From a checkpoint of a small transformer trained on Wikipedia.
Size: 12 layers, 8 heads of 64 (2 for keys and values), MLP 1344 SwiGLU.
Architecture: RMSNorm before each block, rotary positions, no biases in attention or MLP, untied embeddings, normalized queries and keys.
Training: a variant of SOAP for these matrices, 789M tokens, 3011 steps.
Each number is 128 + 32 x the weight over its row's rms, rounded and kept within 0 to 255. Layers, rows and columns count from 0. The size above them is the row's rms in percent of the matrix's.

# layer 9 attention query, 512x512, rms 0.075, rows 0-9,64-73,128-137,192-201, columns 0-63
size [174 162 175 181 209 165 176 182 199 148 136  93 101 139 149 106 123 100 204  83 212 109 128 163 188 106 124 106 179  82 184 172 176 158 189 152 153 170 200 138]
[[139 157 160 135 154 119 118 120 109 149 130 165 134  83  91 141 108  56 167  69  98 116 143 183 101 115  98 136 104 123 111 126  80 130  98 165 102 132 114  86 221 118  95 157  93 165 120 138 130 120 217 196 124 107 147 150 200 112 112 126 175  71 137 205]
 [185 128 116 112 126 153 140 129 151 157 113  64 177 108  95 181  61 122 150 144 158 186 147 116  53 110 109 143 140 140 157  91 164 135 164  79 166  67  92 156 121 101 167 139 166  88 124 159 108 101 143 138 133  88 130 112 143  74 158  75 148 137 115  96]
 [ 59 137  86 191 158 134 140 159  78  78  89  94 135 109 100 113 135 149 141 117 151 110 152 102 152 136 126 159 101  87 112 126 143 154 169  81 162  75 132 178  38 122 131 192  95 175 172 154 107  55  76 121  90  60 111 106  82  94 118  92 157 130  79 122]
 [146  15 107 135 102  97 181 165  69 127 145  90 142 112 163  98 103 159 110 125 161 174  84 135  95 120  58  79 165  98 149 107 132  93 133  96 179  89 112  95  85 113 110 140  74 112 159 134 107 105 108  95  95  70 141 136 114  95 115 174 131 153  97 114]
 [ 71 219 148 124 171 107 104 127 124  83 132 193 115 134  96 153 199 166 141 116 128 161 190 149 145 137 107 160 127 172 113 199 152 176 192 153 159 184 130 153 149 101 129 109  89 137 109 130 134 100 130 140 106  69  80 147 132 170 211 134 140 126 197 186]
 [142 111 140 164 126  93 152 144 130 105 130 117 118 224 112 148 193 165 123 153 163 141 164 149 152 139 128 165 120 163 136 116 123 150 111 117  85 120 111 176  77 126 163 159 132 131 164  72  20 112 103 177  94 136  77 118 116 134 149 153 196  98  89 145]
 [106  81 135 142 109 116 169  89 123 126 120 142 112 125 209  84 133 158 105 123 135 138 166 179 159 164 189 128 122 132 175  72 115 181 131 139 228 147 113 173 159 167 158 127 114  97 106 125 159 118  46 115  93 216 153  92 130 108 168  94  98 201  91  87]
 [104 103 130  86 155 158 144  70 130 121 104  61 102 159 151  77 130  92  68 119 177 126  97 142  68 148 206 161  95  89 171  88  82 182 116 133 123 113  65 150 142 118 160 178 115 100 162 123 160  78 100  63 138 110 101  85 117  80 131  88 164 188 146  69]
 [122 104 158 127 155 117 154 102 122  98 113  90 101 152 105 138 114  97 164  73 150 157  97 145 118 148 159 139 102  74  84  39 160 140 119  48 172  62  83 132 113 115 145 170 146 109  95 114  92 129 142 115 137 126 114 123 119 130 129 122 149 143 139  85]
 [102 114 145  99 139 159 140 122  79 155 135 176 138  83 130  97  73 115 147 151 130 168  91 134  89 125  78  99 136  69  83 105  69  95 138 152 150 155 109  83  89 125  96 155 142 119 170 101 203 117 156  96  98 100 183 105 101  54 144  90 132 132 152 114]
 [107 150 149 100 114 135  85 207 116 143 116 135 149  92 127 183 130 133  98  68 111  84 166 126  59 158 135 162  69 127 139 173 123 100  97  58 149 134 105 162  83 111  81 160 188 178  99 166 147 118 142 125 100 155 173 141 122 129 143 170 132 109 130 144]
 [ 81 150 134 111  42 160 133 157 117 103 181  83 157 126 143 163 123 100 140 192 115 188  96 197 206 147 129 129 138 179  90 114 157 114 159 112 165 151 141 146 125 129 121 103 155  93  85 104 168 110 106 131 121 176 152 121 156 167 117 128 133  91 134 168]
 [115 135 115 124 137 169  61 124 164 122 105 111 114 120 101 106 125 105  77 170  51 160  63 149 158 112 150 165 163 129  30 150 190 150 116 197 153 125 112 106 229 115 100  89 100 174 109 141 128  71  88 147  65 133 139 140 120 155 151  87 165 122 162 129]
 [103 178 124 114 177 114 121 104 124 109 152  75 139 112 112 160 107 119 130 136 119 154 147 133 129 111  35 104 126 114 138 135 158 136 157 206 107 127 119 149 155 151 205 113 116 183 137 113 178  66 105 135 123  99  90 113 126 115 151 139 162 166 149 167]
 [109  85 123 140  85 154  17 126 149 106 156 103  98  94  77 111 151 143 115 200 128 154 154 148 146 176 217 150 116 150 146 116 123 129  73 134  99 145 119 143 164 149 124 124 145 176  74 131 136  87 168 126  68 196 118 148 121 172 151 166 158  62 171 104]
 [129 121 161 136 148 105 142 142 135 144 109 120  80 126 175 138  63 120 161 158 102 168 147 139 161 119  75 122 134 136 159 141  87 140 108 132 157  91 111 136 122 181 186 115 148  88 155 131 123 136 141  96 128 186 205 146  98 159 109 102 125 106 152 163]
 [113 130 130 115 135  78 151 147 125 172  79 105 146  77 127 163 148 118 118  89 156 169 149 138  88 132 132 121 175 138 184 155 173 149 121 111 133  85 147 137  87 178 158 153 121 158 119 139 128 147  90  36 143 138 134 151 120 209 103 108 110 146 160 169]
 [122 147 198  87 176  95 164 151  83 128  73  55  96 121 183 181 104  88  90 118 130 136 139  96 111  76 104 134 169 128 127 146 161 149 130 167 190 162 112 133  99 191 115 132 134 142 103 154 156 139 139  96  89 119 150 145  87 122 114 115 135 105 166 168]
 [137 115  94 150 112 140 193 111 145 113 141  94  97 163 147 106 121 186  89 101 150 163 170 124  91 147 203 129 114  72  71 163 121 130 105  89 176 111  75 158 113 168  85 167 148 162 127 100  81 136 142 112 113 115  99 144  79 102 121 117  79 124  76  92]
 [225 143 119 121  91 162 128 137 114 130 165 125 165 149 143 120 112 142 102 137  72 122 177 109 153 156 129 175  99 157 105 122 131 130 118 171 119 163  95 181 176  85 158 144  86 108 104  94 108  71 138 154 166 148  70  95 135 137 178 136 121 135 108  83]
 [100 157 161 119 127 140 108 140 140 183 114 140 207 100 140 131  90  87 123 136 121 106 117 142 145 111  67  50 155 170 115 120 137 152 144 174 130  97 152  84 144  52 192 121 147 107 140 152 150  76 115 146 169  93 107 136 166 107 142  93 121 175 141 182]
 [165 174 136 112 109 102  69 137 130 133 163 129  74  79 147 103 121  98 111 133 111 135 144 101 119 116 136 123 136 174  94 120 155 124 128 190 147 156 137 124 155 143 100  99 142 154 118  81 131  94  98  63  69 148 150 125 135 177 167 102 111 152  97 114]
 [141 147 126 158  92 174 139 180  73 116 106  57  99  84 161  99  88 141  72 173 152 117 143 133 170 111  94 138 102 143 110 119 104  94 143  76 131 157 152 200  82 134  78 119 171 134 153  91 145 114 133 204 168 178 210 122 163 167 156 203 116 113  83 158]
 [157 121 133 128 147 106 112 141 165  78 109 159 191 245 129 175 121 168 149  93 157 134 129 188 127 116 160 143  97 107  85 141 139 127  49 122 171  85 139 158 158 127 115  94 125 157 113 116 109 125  48  92 115  62 149 127 174  44 142 105 158 128 125  79]
 [182 130  86 179 115 141 190  81 166  81 122  97  44 154 203 142 130 183  74  87 174 199 106 101 113 125 155 150 114  94  67 167 135 112 108 104 182 139  81 141 112 149  79 157  95 146 119 130  67 153 133 127 118 154 102 138 108 107 145  95 130 125 116  65]
 [176 135 131 128 128 104 139 128 166  80  78 111  91  97 182 108 120 126 140 155 197 166 117  98 126 169  38 141 100 124 121 153 151 124 151 115 157 158 167 159 116 140 105 232 191 162  88 110 136  95 182 181 109 190 148 118  59 175 157 156 124 144 122 105]
 [ 64  94 229 122 166  98 157 139 131 159  84 111 116 120 120 188 128 116 135  87 106 136 134 150  98  96 106 136 154 136 165 157 126 194  89  90 132 115 166 152  88 181 156 112  99 108 167 187 113 170  97 119 120 142 148 116 134 149 122 112  90 200 144 158]
 [202 128 154  94 122 131 130 144  93 128 121 101  94  85  92 160 161 102 117 175 174 152 173 126 119  35  76 145 112 102 141  86 130 106 116 165 155 160 113 127  97 183  99 142 172  94  93 133 150  95 158 119 192 129 178  95 104 164 113 146 102 173 149 179]
 [217  65 129 109  73 128 112 188  93 141  72 170 110 152 143 108  99 154 108 170 126  82 159 105 135 103 136 107 119 170  99 142  83 109 130 140 128 124 117 181 122  76  57 145 138 107  83 126  81 160 103 198 173 121 155 148 105 129 131 180 120  88 123 115]
 [119 150  78 170 116 134 161 155 135 119 136 235 155 154 154 118  84 139 131 171  78  97 104 133 143 150 213 160 126 156  68  97 139 120 144 107 120 145 135 122 155 120 157  85  98 110 123 139 164 162 103 157 166 148  97 119 135 134  75 138 114 144 121 129]
 [116 133  63 103 105  82 212 176  58 185 112 136 170  78 127 115  90 102 190  56 104 162 182 135 124 106 101  84 104 137  84 117  97 153 140 112 164 117 142  79 131 138 140  88 176  80 191 121 124 143 116 128 117 101 140  99 148  97 101 125  97  63 141 120]
 [132 211 129 142 152 118 159 147 120 125  96 144 122 161  45 197 179 169 179 160 101 181 128 155 111 141 142 105 150 162 112 134 153 141 163 185 103 146 182  96  84 116  76 169 187 154 114  94 122 121 147 128  98 132  36 184  60 149 104  98 154 187 118 100]
 [145 107 110 115  93 142 212 123 116 113 126  90 140 147 200 146 122 131  66 122  76 109  98  75 125 169 145 143 170  67 166 171  81 142 134 117 168  98  72 138 121 165  77 146 120  96 106 133  99 153 157  78 109 148 127  78  68  95  66  84  87 128 178  38]
 [163 155 173  91 112  97 107 142 123 137 180 126 112 115 126 121 101  99  70 152 157  35 139 149 118 138 108 132 124 146 140 167 136 123 130 131  95 154 118 149 103 180 175 133 192  96  84  92 111 129 161 126 154  46 117 106 126 106 114 111 109 130 174 143]
 [129  85 107 160 120 129 125 188 120  99  75  90 153 125  98 175 128 140  67 146 180 149  96  60 180 117 101 145 142 122 125 108 142  75 136 107 179  83 121 161 102  63 186 172 117 128  57  95 113 128 151 170 148  74 123 111 134 129 119 177 163 136 148 123]
 [143 131 128 153 152 153 131 135  92 115 139 144 159 212 201 115 121 159  94 101 149 137 139 105 144 126 133 161 139 134  92 124 147 100  89 116 157 149 135 117  85 148 128  98 151 144  92  94  97 147  81 113  87  63 153 130 161 102  88 112 103 143 108 101]
 [135  96 134  80 155 108 199  69 106 173  57  96 154 123 141 174 123 152 120  92 158 143  94 161  83 162 175 118  83 140  63 132 107 197 113  95 175 150 185 121 137 119 157 166 114  77 144 138 102 127 104 116 114 139 102 121  85 133 197 185 120  85 111 113]
 [155 108  90 131 116  94 164  90 134 116 178  97 113 170 148 142 119 159  48 116 121 158 169 105 175 131 185 139 131  17 165 150 122 152 123  94 155 128  78 139 100 133 138 194 170 107 136 144 124 121 105 148 138 100 117 166 105  79 143  98 172 150 104 106]
 [146 107 147 135  86 132 139 162  82 165 125 104 188 118 163 178 176 108 109  88 153 225 115  92  67 101 153 108  84  81  97  88 122 178 167 115 121 159 153  93  82 182 118 126 163  93 134 111 140 102 105 104 161  90  83 140 160 121 115  68 127 128 143 124]
 [125 143 131 117 106 113 109 164 118 146 169 111 113 102 133 169 115 133 120 182 127 146 147 145 134  79  83 112 110 101 147 149 108  96 101  96 132 153  83  69  95 106 114 128 121 162 199 218 156 119 123  92 111 125 175 160  74 148 120 183 131 114 149 117]]
# layer 9 attention key, 128x512, rms 0.0677, rows 0-8, columns 0-63
size [ 78  79  81  70  76  75  71  72  79]
[[147 169  99  82 163  99 102 164 160 167 158 123 119 132 129 164 118 135 129 169 164 156 179 182 121 124 175  84 135 115 157  35 167 143 202  89 126 123 170  78 140 169 141 132  74  82 157 130 150 153 111  54 119 153 159 143 125 152  55 135 121 150 152 203]
 [157 104 149 119 133 116 181 106 106 103 119 112 184 150 127  88 160 109 158  90 162  89 114 146 111 176 129 156  94 100 154  99 141 141 103 149 147 163 187  82  85 155 167 180  60 134 143 135 122 148 117  87 144 124  87 108 169 117  86 174 128 124 160  60]
 [144  97 117 115  90 123 125 154 173 103 203 143 111 141  73  99  99  98 173 165 191 138 143  81 140 216 116 192 145 150 161 139 151 105 160 136 147 166 125 104  93 173  55 120 136 125 175 114 146 125 145 117 164 160 180 162 166 106 144 161  83 165 115 151]
 [126 110 150 147  72 173 168 168 109  81  82  95  89  68 169 131 131 128 140 161 162 162 128 170 154  73 202 174 170  95 156 170 155 110 116  93  70 152 123 140  78 101 132 137 187 142 113 139 133 104 160 136 120 164 105  79  92 115 154 155  79 166 110  95]
 [117  95 167 154 146 140 196 124 219 141 162  70 128 137 149 141 213 140 131  90  79 129 124 119 105 150 150 101 104 120  99 167  95 154 100  87 167 133  75  89 172 101 178 139 109 149 102 128 100 146 151 141 124 168 141 130 127  80 161 148 134 101 128 178]
 [152 101 154 105  94 137  68 140 145 138 165 124 160 118  65 195  98 128 123 116 134 131 172 116 128 126 120 143  44 159  92 105 175 123 117 107 173 121  91 144 154  87  59 127  86 149 140  37 104 133 104 197 135  95 151  80 128  97 100 120 156 119 183  98]
 [110 165 127 179 110 149 155 121 131 194 164 161 144 102 133 125  84 112  99 117 118  89 149 121 153 157  98  79 133  93 159  65 200 138 129 157  61 124  90 132 128 138 138  80 126 126 142 133 140  92  91 119 163 140 144 115  80 137 128 116 122 100 146 117]
 [135  90 114 167  84 149  75 164  86 100 143 105 170 191 142 112 125 108 136 159 104 114 112 151 109 149 173 149  89 153 147 169 100 197 149  56  82 120 101  87 150 141  59 135 128 112 116  93  45  85  99 146 119 101 172 192 122 136  98 137 151 171 129 119]
 [147 183 160 157 104  91 133 199 139 150 114 150 140 118 159  85 139 183 129 171 109 146 178 158 106 136  84 141 162 140 109 174 124 168 114 126 106 158 146  90 102 197 121 163 141 133 155  85  83 166 201 115 161  99 107 105 168 138  90  90 166 141 163 154]]